Weights of a small transformer language model: 9 layers.
Each number is 128 + 32 x the weight over its row's rms, rounded and kept within 0 to 255. Layers, rows and columns count from 0. The size above them is the row's rms in percent of the matrix's.

# layer 6 MLP gate, 704x256, rms 0.126, rows 392-400, columns 128-255
size [ 90 105  85 104 103 100  99 104 110]
[[117 121 106 103 111 140 138 168  76 123  93 150 141  96 143 105 147 159 151 155 137 107 103 128  72 180 119 105  86 148 138  89 172 122 111 123 195 132 173 191  82 151  84 117  76 126 167 113 132 133 151  81 169  80 186 142 127 124 156 105 103 136 139 148 164 152 148 155 162 122  81 127 165 156 148 131 116 148 157 138 185 119 170  69 126 164 116  96  90  89 154 147 118 100 128 155 164  87 136 117  81  95 110 193 145 210 153  86 130 124 110 120 109  98 121 158 119 120 100  95  87 103 194 148 156 112 119 115]
 [128 114 143  88 169 141 169 100  75 131 113 105 124 120 143 153 137  58 188 114 160 145 156 109 107 157 171 100  77 131 149 153 139 140 154 169 184  87 124  90  65 182 161  91 148 107 119 146  91 137 136 138 117 110 134 117 180 126 111 148 147 144 145 118 190 128  80 146 102 173 105 102 109 133  84  73 171 151 108 170 155 127  95 146 122 165 124 174 106 162 163 119 135 126 143 152 132 142 137 137  81 122 151  92 158  83 117 187 146 138 123 170  99 128 150 152 147  91 142 164  87 141  80 136 103 176 186  79]
 [138 135  66 141  72 138 142  96 145 206 177  65 106 157  75 122 121 115  85 151 121 101 141 124 165 112 105 146 114 120 122 133 145  85  65 140 141 105 133 115  82 135  67  97  84  80 121 182 139 149 150 152 135 126 172 168  94  94  75  95 173 160  71 161 101  95 117 133 119 108  78 121  87 148 146 113 110 153 122 125  70 140 124  63 200 163 114 184 114 129 139 158 179 124 119 146  92 124 144 137 165 179  96 110 155 180 123 103  84 153 107 122 153 117 174 135 122  75 131 131 124 135 137  67 189 146 173 144]
 [ 99 125 152 178 122 125 120  76 142 131 130 155 144 144  88 140  98 141  91  84 157 124 122 161 146 111 135  97  57 117  86  75  98 178 133 188 153 121 139  95 106 145  82  96  92 171 175  84 128 149 144 209 120 108 108 144 154 173  79 143 150 158 141 173 194 126 114  95 147 186 125 136  94  99  86  97 136  78 139 143 124 124 146 129 157 160 109 130  74 149 100 119 149  59  70 152  90 101 122 110 126 174 119  62 104  70 191 161 153 143 158 121 163  84 115 173 145 120 129  89 121 147 151 159 100 129 144 104]
 [126 116 154 144 126 158 125 152 134  82 139 181  99 123 159 137 109  90 143 127 128 143  46  85 125 128  67 151  68 109  96 146  89  98 177 146 164 201 105  89 192 141 190  58 167 113 144 161 153 177 166 123 126 134 141 144 114 162  69 107 165 129 147 108 126 124 132  91 133  87 113 107 144 142 159 154 132 150 102  94 114 129 167  73  98 144 180 185 159 139 133  91 128 135 118 123 112 135 104 144 139  85  89 140 138 129  80 125 137 138 122 180 129 128  95 183  75  89 104  58 139 194 128 132 170 140 183 112]
 [ 82 134 153 155 105 156  99 175 119  95 108 112 124 115 150 128 149 132 161 135 196 145 140  97 123 153 113 134 107  99 124 209  60 155  67  98 132 120 149 165 190 114 201 163 111 117 136  66  88 103 176  98 175 110 109 110 143 115 191  97  82 133 103 115 134 130 173 111 112 132  67 143 108 134  88 168 139 182 101 139 148 157 125 137 135 120 130 106 134 141 111 115  94  96 222 146 112 146 141  96  95 125 106 120 162 153 142 158 104 106 178 164 151  76 156 131  88  83 151  73 146 128  95 115  81 113 133 139]
 [142 153 110 112 181 163 176  82 126 152 173 106 138  89 131  94 160  76 115 147 143 107 140 120 125 119  87 169 107 136 125 155 118 158 144 115 137 155 156 113 144  66 162 102 143 122 180 100 148 105  70 109 124 136 128 111 119 125 181 130 116 129 240 154 125 129  82 168 114  70 128 108 158  85 105 161  96 152  56 134 111 170 103 170 159 182 104 205 113 126 147 120 115 110  84 117 142 194 165 123 131  80 122 137 107 150  79 149 143 173 168  98 178  94  96 180 102  88 101 136 184 148 163 148 115 112  86 129]
 [ 85 168 201 149  92 102 168 160 145 149 166 134  71  86 150 165 123 164 179 155 104 111 131 161 102 153 176 142 115 158 181 132 152 144  89 128 140 133 134 140 156 103 129 127 103 176 155 119 131 120  90  52 116 153  96 173 107 143 143 129 173  93 180 141 181 119 127 139  81 126 144 118 124 118 162 202 143 159 124 120 187  94 122 114 145 121  95 142  76 160  85 140 150 124 144 187 128 142 107  94 137 129 148 193 130 106 126  79 144 137 210 208 152 171 105 135  99 139 146 159 125 182  69 132 167 105 131  96]
 [141 156 120  91 100 121 139  50 158 134 103 136  73 120 185 146  96 158 149  98  95  91 173 115  96 143  82  79 128 101 130 121 168 103 133 110 164  97  77  70 161 128  61 139 120  71 118 178 144 152  57 120 160 148 164  61  76 143  96 126 101 163  97 126 134 155  98 167 167 114 121  93 145  87 164 131 120 137  80 144 107 106 156 144  80 109 170 111 148 198 184 114 113  91 170 119 164 133 145 135 103 172 114 143 146 103 145 142 116  84 112 124 113 140 140 121 147 186 110 137 137  84 147  80 175 153 107 119]]
# layer 6 MLP up, 704x256, rms 0.136, rows 392-399, columns 128-255
size [ 91  99  80 105 102 102 101 100]
[[ 75 127 107 138  50 113 156  97 134 164  99 122 157 104 184 110 128 159 124 154 154  95 144 137  95 145  48 124 125 147  75 120  85 132 109  95 156 113 130 117  95 147 129 172 129 106 184 102 149 133 103 124 106 158 130  95 100  70  94  98 124 114 147  65 187  93  68 112 119  88  79 140 113  76 101 150  99 101 116  78 224 188 155 112 161 178 184 148 142 104 161 109 112 145 122 103 145 120 131 125 127  95 124 143 162 218 157 155 146 160 146 130 150 112  94 136 123 118 121 121  75 134 108  95 169  79 169 139]
 [105 159 141 199 231 141 142 129 107 138 164  99 154 122 160 141 146  87 117 165  98 155 150 133 100  70 107 150 167 116  94 151 110 178 155 121 120 130 139 141 174  61  94 124 134 137 162 166 123 118 134  98  40  91 110 124 148 125 160 157 113 123  85 162 177 131  62 132  54 143 161 163 150 117 105  60 156 103 104 169 137 140 171 147  83 178 132 140 136 132 111 168  89  94 136 121 158 114 126 114 129  90  47 124  92  68  78 121 148 166 109 121 176  98  66 107 113  78 102  72 117 179 129  90 121 147 163 130]
 [132 142  78 122 103  83 100 133 124 127 141 104 154 122 105 109 177  93 157 165 104 145 126  81 125 129 127 127 156 104 115 192 140 143  62 124 142 156 139 145 104 146 153 137  60 119 150 129 129 124 100 146 148 105  81 136  12 162 110 106 140  87  83 171 140 105 130 150  80 189 181 104 152 122 128  97 116  98 133 120  67 108 148 121 123  61  81 101 117 119 129 137 119 121  91 108 136 129 128 108 152  64 145 142  89 140 119 152 194  78 128 144 174 127 157 111  97 169 122 153 126 162 164 159 135 119 107 120]
 [109 129 158 173 101 166  72 144 134 122 139  99 104 149 137 132 172 129 147 130  42 148  93 118 166 146 133 146 104 145 129 123 136 127 207 173 120  84 170 132 141 124 182  67 133 143 118 165 121  69 138 131 190  77 121  74 127 115 153 109 102 138 135 132 127 130 134 215  57 100 137 129 115 132 138 186 109 134 117  88 175 153  98 123 128 137 115 156  95 121 102 143 146 144 106 137 170 144 188 145 114 145 166 106 129 136 105 106 141 128  69 124 137 111 118 164 121 140 191 197 113 114 123 124 180 118 135 124]
 [130 164  93 106 172 165 144 145 130 111 121  96 105 117 148 164 137 170 130 125  96 109 127 131 153  79 187 185 141 117 124 111 159 120  98 181 117  98  98 142 144  52 182 139  51 133  86  81 122  99  84 113 126 117 100 157 117 170 126 108 144 160 159 163 142 102 134 121 100  69 148 108  83 172 166 105 140 117  83 180  86 109 104  85  67 117  97 145 100 174 100 119 110 145 213 133  92 136  74 133  71 146 163 111 143 161  94 126 154 153 164  76 118  79  72  79 134 177 140 127 169 132 211 146 139  95 160 109]
 [102 140 106 193 116 111 128 126 172 144 111 133 153 198 149  77 127 155 149 146 173  75 144 117  96  49 127 100 142 172 101 112 150 116 175 123 105 116 122 144 100 119 166 131 163 136 147 105 137 166 114  98 145 111 104 104 122 114  88 109 148 174 119 122  99 182 156 123 162  82 100 171 117 143 117 114 160 140 150 138 130 131  99 119 111 160 126  29 116 140 137 122 101 161 166  94 172 178 117  99 108 181 151  95 147 160 121  96 199 174 106 115  64 105 123  75 107 129 114  33 111  58 218 157 142 108 160 105]
 [158 156  90 109 134  89 100  81  84 110 180 169 147 144 127 131 118 110 123 139 107 127 121  73 147 117 117 165  97  28 136 172 103 129  96 111 118 117 159  70 136 167  92 157 134 169  76 101 147 103 186  62 177 130 122  74 173 160 158  59 121  79  68 146  98 107 150 132 137 175 200 110 104 163 116  77 109  79 168 128 176 128 118  99  79 146  63 155 117 166 116 148  79 163 133 106 170 133 134 101  37 104 150 116 146 117 106 159 140 119 133 127  99  92 111 111 154 147 172  98 136 161 173 144 153 148 160 157]
 [ 86 104 146  74 170 189 114 143 158 129  76 131 126 156 124 127 185 113 108  99 112 137 152 111 138  99  99 165 175 159 145 154 144  85 114  97  98 127 129 100 128 134 185 164 115 116 136 138 102  56 134 126  98 124 148 118 138 107 138  69 107  90 142 108 164 106 131 104 110 136 124 187 113 126  95 105 125 167  91 147 144 181 140 104 163 177 163 166 125 102  98 157  98 114 213 148 143 146 152  98  81 138  62  72 172 116 136  74 121 166 138 156 168 112 201  98 102 119 181 114 100 111 158 142  94 148 103 155]]
# layer 6 MLP down (transposed), 704x256, rms 0.0778, rows 392-399, columns 128-255
size [109  95  95 103  96  94 102  96]
[[167 152 112  73 100 133 121 122 106 177 141 189 138  70 118  86 111 161  96  93 127 111 117 133  57 174 125 127 127 110 171 117 145 169 138  99  97  65 163 113 133 130 143   0  97 144 156 119 167 125 126 106 112 162 176 146 122 119 137 132  84 143 122 149 144  70  92 159 125 159  60 146  84 155 121 161 113 185 163  89 181 128  89 147  57  78 175 103 145 189  92 164 112 146 124 144 121 131 118 168  59 170 130 126 137 113 128 145 110 102 112  65 121  86 132 142 119 136  94 128  86 120 162 168 145 135 148 199]
 [100 143 114  96 136 137 104 126 184  99  70  99 127 148  95 129 123 148 109 127 130 119 123  87 158 125 187 205 123 134 115 125 131 149 181 189  60 117  95  73  66 134 112 134 120 110 181 162 110 111 127 149 135 112  50 159 138 130 172  75 136 159 131 122 156 118  81 125 102 104 142 157  88 191 153 137 141 185 141 148 167 118 138 122 102 105  83 107 150 183 158 138 156 129 163 124 120 115  57  77 170  80 131 143 102 188  73 120 142 143 148 153  79 156 138 148 152  83  91  85 124 108 206 119 150 124 152  66]
 [ 92 138 163 131  90 152 186 161 108 198  71 133 113 126  95 107  79 141 122 144 113 109 124 155 133 140 203 154 124 135 157  86 103 108 142 164 173  27 129 129 144 110 154 205 148 128 129 133  97 127 129 130 138 122 133  99  95  75 123 116 132 175 126 189 155 143 130 181  64 161  56  53 139 125 144 136  99 123 166 104  47 109 109 136 113  90 144 156 145 126  69  94 173 195  99 126  90 141 150 141  99 121 119 146 119 164 118 101 171 117  89 114  63 159 126 117 110  81 130 103 132  51  83 101 110 173 143 164]
 [124 114  96 145  87 134 128 105 118 176 122  91 153 118 112 104  94 185 106 135  71 130 121 144 136 179 128 137 154 123 158  70 105 100 133 130 192 110 208  90 100 132 145 220 216 130 106 202 130 146 185 114 107 118 121 148 117 139  94 114 136 105  75 110  75 120 118 165  61  98 130 171 121 108 113 159 132 104 149 129 114 155 170 133  76 167  80 114 121 128 120 160 110 141  90  92 128  83 210 140 128 130 142  84 116 148 147 115 143 145 137 143  98 126 163 188 170  97 166 173  92 104 117 136 180 142 113 142]
 [107 151 136 104 128  80 165 157 144  90 126 144 127 134  60 101  96 119 127 110 112 128 100 118 142 136 104 126 154  81 122 114 106 114 140  86 154 121 139 150 180 207 118 159 168 123 169 111  66 202 134 164 114 146 149 110 121 123 128  72 133 113 100 105 150 119 122 102 158 158 196 159 150  99 118 170 117 133 176  84  96  88  68 146 131 153  98 140 173 150 101 135 131 139  87 154 125 137 132  80 138 133  88  70 130 108 139  43 127 135 149 112 217 132  78 163 135  76 146 111 132 170 119  81 124 112 146  96]
 [126  87  63 126  84  65 129 152 144  92  83  98 103 135 145 114 175 142 125 138 143 196 128 147 174  94 112  93 113 136  95 192 171 138 143 121 144 195 171 114 109  52 132 134 140 105 143 174  83 137  94 103 156 114 174 129 145 101 139 139 134  92 163 152 107 135 110 112 158 151 144  87 105 110 162 112 132 191  93  98  99 157 131  72 134 131 176 146 141 135 178 129 127 135  99 110 117   9 138 135 163  72 123 148  79 114 114  94 161 123  47 132 142 117  51 126 125  71 164  70 116 110  66 113 128 114 122 111]
 [179 202 153 143 196 132 162 155 125  82 100 119 129 150 156 165 157 148 160 182 113 163 146 158 165 170 130 170 109 104 147 124 180 102  71 100 156 117 131 142 132 110 137 115 121  85 158 115 200 142 114 138 108 154 123  98 166 143 101  84 193 196 105 119 153 139 103 132 148 117 119 148 137  87 128  83 171 119 140  68 176 124 120  73 165 152 123 145 142 106 107 114 176 177 150 112  99 127  84 112 194 155 134 129 179  88 145 129  77 128 114 135 138 113 125 115 176 119  94 130 112  89 141 130  70 149 140 117]
 [ 94 160 143 103 174 171 131  74 124  66 103 109 121  91 131 129 105  72 119 191 115  94 102 115 121 174 130 123 138 141 143 143 103 103 117  70  89 110  91 142 129 106 163 121 107 131 134 105 106 127 108 173 149 102 112 116 148  76 105 104  99 115 121 128 121  99 120 114  88 107 152  74 110  60 108 125  85  99 139 110 111 191  87 182 133 143 124 136 102 160 149 144  93 118 128 182 112 147 120 133 133 193  81 141 146  96  92 145 149 142  88 188 105 132 106 119 112  83 177 138  99 138 160 100 155 103  80 153]]